Part of a small language model's weights.
Architecture: RMSNorm before each block, rotary positions, biases on query, key and value, tied embeddings.
Each number is 128 + 32 x the weight over its row's rms, rounded and kept within 0 to 255. Layers, rows and columns count from 0. Numbers have three digits each. The size before them is the row's rms in percent of the matrix's.

# gate: layer 5 MLP gate, 4096x512, rms 0.154, rows 1163-1179, columns 384-511
# up: layer 5 MLP up, 4096x512, rms 0.156, rows 1163-1178, columns 384-511
# down: layer 5 MLP down (transposed), 4096x512, rms 0.0512, rows 1163-1178, columns 384-511
gate1163 099:188130127101114125154139190115187111129110118087081081154069112189138075144094113124163139097167096055120129094115084168118160204182119139122110161077116127160152144174096153156145190175158152147150105109109118099166080084067140168217148128127104089076136170099160143129027183196083097167103117153071116087119107098188115141111220092147105076143059091120121137110175120138159141106116
up1163 097:090169100125082190098115120146113127113187162072165073122071118140203118109124107122112166103155154107125134117159124133158065141096156252111182125147156118108154115160140131067089130056146120096151178123131099179118160167060152153167074102180160143148112076158108147166176167158131126126137140117134143129135158090128138105079158180150078132120170127129133124135161047082071108082101
down1163 098:140105110116107122122107105122122159142161153123090078120076131151145087139158144186128131140098129138091140110112138115146082137132120157218141091155113182089182143193123100124095126126156155140087043096114196129137179121122116142184173110105133162135172177161150127153117143190062138160080145185146159105077088102100174143096165071160182102128159149105116132087125130121129114123194
gate1164 101:170104114169123084131179142151159148106228116177133149108074170140121134159110122080148176177172069084176179129142155079132128113182137144058131107113082136092073177186160133187143175149194153156084094167157158088121145111088099103112155106076089112107158163112132090123106144160091174136144176105132139092086155119168140145168133115149105117156125139182125103134135147128070135109145
up1164 102:142092102098172084107134091175115142109083138123107145117122163143130114115137146125111122130079161089122146113106160162145074124125128140166145188152171073136163124061147181133100132153115188146163192121100098107102154185192102142172212113131134144121120143115121114210083112151122114129143147137110125090197152155109196121133156173169213158119167151084130176118150106174116132174201
down1164 100:099095119172129078083080134117145155156119115135100148117137130115165098113143108126105170099126119150129194146100147178104085150105112095118126117165117097126147126076096154165104064116128069161155130115067097129122228110163164114167123145145183104096083138115134193172118147123112124127111157183152105121157118127167156102101089136133145195055118115153169150131105148068169120149193
gate1165 097:136152078120173070137136076053160060120140123118155117141166143112049092147130112130106129144118144187104094167144127181162152088092139102171093079154116118167107161114123099190122127174122144126106103101158103130103172117072157111062172098144070102107146113096156145130148136149165173069110126170124108159139137164129108111138089159088107108091102106135155151113102168135177136156179
up1165 098:093122084119094126181085083114134129163109094155069107108073105189125082138123094139069153166102130154123155171131151184136132136208165142130143089134124059212138145148128109150120122150113123204111097088107108120183120059125126148157171064091133136109126040151105108185120095120157124112144123127113066101168095114141084115121147146113121174151085102126092129104058178141155134134060
down1165 095:082156108145155101146137057099157099169127128144100089141123153144133140136102156168120164116133125156109139176171074179112109169182160094104134141148118134135099109108144163110140127108109145132144117105103162117161112123142102128141145136152173179181143138104173157097160130164136144134110135132104073119170109119108139187109127146154118135169147088121110110155074147161142120077097
gate1166 101:141164120124152125117137097137150135075130138147107107118091174149120146072118123168143190082106139179158132107190112111138160101184101104115152112117133043136135108148177126088146082096160126121149092132140142125095119117153100100096146131164136088117083108132090092141153164123187072179148159151144110137123091093163090085168061085091153154134088186155110207120170077107115118125081
up1166 102:180190161129093084193125165173112117145078107103135106112161167157089159182109132128143108096127110103102097127169080192118152129140065151152118138131147195153143162106102105106127138116097127077118078144145132115138192104183150107132115133154113114102084078124121150088146143102085147210146161092146090132076094118085066063115066158174163154104135127152086194106126121089129190123126
down1166 099:122199148108099060147147115166134147096112097139100142131213131148144132148173092061143150132080205152083161189143084162120163120147156158179085126104101094092131090155128112134113118102089169145128081125118143201143208117118140093092143129139098119104119092169146135088130129078159114183155130073168106116136150148165142165109159143169097192092091108166085130101145151135077111118140
gate1167 100:093102108130096168122143116140166117099095150146124152103065138128154146058162112175148176123115124066116096156164132174171089119145086075106099088196116106123155152147121122135125146118130107150120164112172079128164161110162111048131167161155085081074163115035151159115095153185122104073150159158144132112131140171166127140085077155118155096106148108126147179108130135127172098144092
up1167 097:081080084061119137097107119188204098064147122157074144150144159117126132107134103109166169154154115123174142235066081082179111177096129101042112154155118149093126144150066159119056130126112101120161089127136155134129103122142188114109154147136074103115109182128165156125124129100125103122095138126123073060099128113124167128082126113089099093104086144155154172139142153180159172084095
down1167 099:145148084125160122142148178152175084110128134105098140082180066073146137112080142050173174131100090112156164161087123108178120126111114122104054157096118179121171106170099104116106125108154080184186105154104155127097128083117131178133138160136142118076127120138210188129132057171095153184107092135110107127137116117139156067090086152060123117124105109067149128115078107172134172122160
gate1168 100:122170117190139132130098122108153112135158120168115098124098105049154139103123086165204087165211079114144103111104152133127077127153111152099131139094141160127142123125124132156176117126157148064192133086106136117128147152107125182056111142129147143171117137123130178103146086125186170125120157173177154113138110082141146184112163143118156193123065083137098127132154099130051094181098
up1168 100:125126035134130141117124131141118116095123183152085066179141152093174152124138124154113173085143074101180153171118126157114108130089114168095123119164146180137161102090110111181131108176092074146117115125128140138134157125202087075142150169119195141105142076110150134132103121050140098155093073123127203148067101139108104155159110070117087183128079136095112130151162099126099132119125
down1168 103:147034088093133096171122151049147069180181064110182117125129137093144101049078106198178105138163108174154108107073146145120074103150149163067130103068167181156187124089163113095095109150165174110163144148150136187107132127132184120114180156145116124168081119149077101079106112098184164109099106156145158105128101158182143111099146129169189135134069135164098167082108096144139099192114
gate1169 098:155154164144181195115118143077124142193154108153063073087114147090156138093109126152077094182139157118138141105141136052125060170188154123191148100112118124138121131150104112111082122128100130128176115097180165127114121201109103128183159139141103091173106158142118080074108100184131144167158156078097118119112112141137093129207086113162117164148140184101050123141148106092171161129168
up1169 097:150160108115126121140109111069099159108182166129122115108062133057084130091149167143127136119076151124162138117162103064110082140118175101018091106199122139165109084185149216206129135100129120160147110141137138106134092099072065154165101105136128159151148147130095070126158093083104124072114150067101076128094100137183113127171112107145142123110118138121143148113107170107135155106182
down1169 095:108161148099081125115126093057114131101168106060116150183167106123107072174119156123193141086122104202091085059131106134086175144081151096223101148092115126118142095142100070100117059093148177231100183118109153150124113136123136062129163187125106067149030138157179142138144144198168151181121121137128111071174086149121161135096145179117137171164131082167117115114110065114118142109111
gate1170 102:087146169147119109066128147086112119069151120050127092205151124118052191079118120089092104106130156116126126136178116133202140130092117135157082120135129151130093137073089152102079096079132119154111093144137122117164118138119203125164128123137172126113161118145137163192109164109106181117111174126152183095128194126138099155161116094111111151087129086129129140093129138134100143075133
up1170 101:146164123153121127111119187151077169103178186064111069158188120131137152111128192128135150176077166086116140131109161172177101116124118172143112112053193160113115151110110088154136166137116155190142099136166082093129135147111139125169136067093120122163170119156060163114138129100122098150105145104165136099097119129130114156129123069090111095103153104138081121110140098131123158163145
down1170 101:118124142157128114156122102078140129079119089114144084137102120138095117141113120116116082142100063064108106116149122085183148118175099146185146095150107161161147118178125082078118125135173109104086173109146118172130203080182146168109140131092102083131142156124152115137097186113143172120136138151086169143189135084151099169055147117124137105153086119164177157120120101100123181153136
gate1171 099:134063130164167152100138106148109142132068185120172123134123076082161138108142085147144146103157105110155100176100147160121129097132114141151131131153110110161180102098132117087120135116135110114071116128163105075114100169112122219087177101105127127152122139094065167101140131107169114113143087170115093146165094101174082135106089093118162142103118152171101141178112107155150099108088
up1171 095:128096150161073064113115117168086172138180134192089165094129185140113110117130159100104056126154226161133149132100131126082076165126150120124152122139111185084077087136188123140106116125115105120151156140146124106107149107173091107122115204161099103124149167121153138185070106150065122161075148137156188089152172094136153103118129177185078091172115119104103121121150139106093160085110
down1171 100:141165126161145055146092087129111071134137131140066137094131201131134130110145134098111097102109104203132129081125122131165134187122151092123143130146122187136120061109157096169056122090132121120127132109139139163144153091178154104092119143140095148162076183118164098141129145169105089097090084169171132104099135144073112125162120171154119095140139137176127175174172120100124129118179
gate1172 102:165103133145143139161140096151138174111180140150139205167119077103125165183195140145149136136170093157160107121143115149228148129155069148134179107041098138131089126143130154144125181110142114080124099136183153106169115193095087145114102091071074106058139172081170115118132093169162142094145128066150159130089084130139149130116166077100153082166176189153118138167144068210131145132117
up1172 106:117107138097118117091156145135137082171116107141161078123086188133108085160149182198135134099142150122150112156176126147146150125067084144128166150183145169063111150122105108162100128186163098136104159055140154091143090131151174119144110112126163221159162106105126144117162187097125148105145118083158086106115132083118143161097143109093039091089128151157132096166159129077190114042147
down1172 103:091129177128173144088104131119087205080090135085146081088107146155160144153177131099135133106148172142136093126118099109129042116121138092157119129150167079128160130120157171171173144099101142142152101117119131160131117143152138126132089077143122179066180111132127191166099097091094166131112111080085128073140164170112119102131080091094153100108077083150153143074136116144075139077135
gate1173 102:161127063114118152116132162095123199134109100164141132116148174159080122112171216149158192124111167140143149159135136224146149120138111125110091155104103182105136105147117085168098103126117196137179122098158149132175176149107125147152160116150145095182101164057174101138200116138107057147104135102168124204130133092149159105124148103115125129174173104101145123065087184111178094092150
up1173 105:141140107097090115128081145140142155120107129100108137092147138122167114132127085149103120139113131115087146141173043136147170139082102123151101136119070133098121083092087123117099136156130181180133119119093182062098129146079124103118135126124127145138172072096163170125172098083098131223081153120165153123151090050134083160130173118102125115115119146091166091160147137201146181140098
down1173 103:104132151148113157148151120104114180108136136073155127089170134119143165139106100153130202096090107091144165122125083110127183173100095166197168146182085144087185106150131099140178104113128115171161160172074093061091119103147087173061117105154131110140112178075147120115149083147092144124105115165086165096132126125111160157135149106190126130119131108063167063144156155111085146163139
gate1174 097:158119102127115078147143170088103150101113166151110159184152112139095114098077163117090227116109130140091151054126087129180166068150137094107127127155117126120106160167169133134107189142091152103140113134158161162174095141124157105112121176109090104116065114144154111139159175151085135124087106130090110142160133080158166140108143113150220045195125133126178177109096159092117115131084
up1174 098:145117134102126131138124146124108130092097116069194101159117134107063157134143142124115178142074159034142081127200164095124129115102118133138101129135106136070118159144094127080173112114150098119159130121120075118108173120140117171198160133123075142226139144163144106143089106166117136115117126125157187098080117123137134115083138125146123147125122122134175090175145112126141137157050
down1174 093:123092152151130132130137116120135142149136122090081199130132127150170158092121159115128172091137128186130129127146136126122150084183125122139167153117122105152119098152148163149118207098132148136102115122148111177116137141091142145106110143113149092064121099098106150101161108132132191108076100061120147136156162134144117139125214119126108130142119031147152185159085142094142120113171
gate1175 094:158163137146120123125159137136112108142052138121085174086176099181188127168110137150165125142141151126092113169107128095164099165141110138190109154131080171147066132125138177147095126187177156166137149123134140091158135138156109133151068096145121094137141115130113164157057131127119138115135077114106221116110169110091155161137131101157145124121123140160156118125066100142132146091102
up1175 099:135150119107169178161106103107054138132050156103169174215151120151116086132088158153149138168131122185101136143102083102118100118087093146157110125135086131145126148160102123106149114151120235119149130110134210116166134155064144123161075146142116077137066101116104143121160161072119171135102140111126178161088127110159147197170156083140110093130163171115152115128099136103186127109103
down1175 098:156134144188145100099151079108123159094112072167157139156099091079079154106097094109077175194116094131115143163125154146140103105131120129161151175161141170097146127112146081098126063197074177138167112090080121129165187161127160094146098058111134163115157131129100116134084092151147086092173167112147133148126121152067195181100127131121131197136130141045138086096126067084088176118063
gate1176 099:150117097107240131129132120118149191113116117175148125100152155122100150157106170191187117115146150138106105117133084170118134141202128155158105089113099147125160140167119080115131076153121112154095080149137180093066099068101160101158078100115122144159149079134130098128089152108021197113099184102112204123155217104083144086118185174090119158096151135114129123116157053050088123073127
up1176 099:114121146131142178166138105106160180157150083104159107099135174073136143158144178188146115146181074131094173186115169152094136148126145128165132130133100150095137151104142143113085118137107155107094100149164134132137165164161148114093129115164068109128138153146123093072135128147074116149079116063090209114162115120109138139095082082076074104143144135103143069128150114097105135063097
down1176 103:151152107156164111144166110122107127116135132156078105154190126083095092096131190128140160113132084094150107134041119122177133122062130158110178146141139124131083136153129147131136089117132167129125140158171119163139147120150115156082117108114085084145154170233090109130109106152063125128099134114087107133118135113122101151103157093107101094138103142100106149114151129136173089125114
gate1177 106:190130146115088098148137132130119095093153113203045105118159156175059073129146148165167094163112205140143115134111128120126126137085129153120103187159182109097112127160106118169145158090126128144116105105092089140081100140153145139187150157133126150079105142104092191145136163167158142096124169132091095126098150121113119087145179130122085090124105076160110146111080097099069193103159
up1177 102:161147148163095094183141086090144104156137150126155160122118163113082162083130156150095166116158127114122028180154019103118116088059143105057146183182075156106098136102085108123146157114090115075132160091077103133131125110088081105116132094121141124160120133164126147104092167137090148140096112085147110073093138086161118173104021072054177087134109161063112076116148091141097127128115
down1177 101:148133118142132101159119082174156199074100068170107138172117118149103111150110094148029114141073117110183203153147141134114145145150113139112117098064124117117112134130097098115160063155140103147080193161156157123129108081106132146086092129098147101142193143127102158129100170162117129105120159178086149138062144131096136134203159137154113159151160070097175108140127148152098101109125
gate1178 098:101102123105208156140146215112080167096190151141200156161118115099137117088096176097140138137133140146197086142147078100118091106078084070129078127101169118157082158157151104101154095134126153132148149138124127147147126136133145104177110161083104153125164160109117132204167094174085111139106137166104115148155130077106089207098096120145166105150097103178101133154059167087095107106076
up1178 106:140118113110081104089137164187128135128093145126047124121161151161184095133131113120128132064097141189143175064104137114079125161144175196120136153154151139073141070103104144169104138126084147109125116124144145124130157076185102183006136125110121117144110175135196131083151118135127177107153115098154151157111177143127173125124175168171102128109098141137161151062125127194127072147135
down1178 105:175115177165039176124095118109142135155116176124037162117124071098140105182107144173103069146117154124140122130069098134117043158099105146116121225105084136165185122125168199137141117117149128084150111170143111144177146115157127199134151080112144137137159134073154097099114124149131167135105136156177119139123174178132117089113146134129025071149092127154176132113120114152141140127128
gate1179 099:119113156136065096105099159084149120190134130148119199092077117149128154131123122135118162119143092060126081146128097142154133109153104133143124103109132173097133087092070126158175156106115140132164158104121148134155177135126111081161117140131122102157150135111154159074148177159161063101119151159153143086185101118123112112101123121127151098113157122068165127123168040111081143099163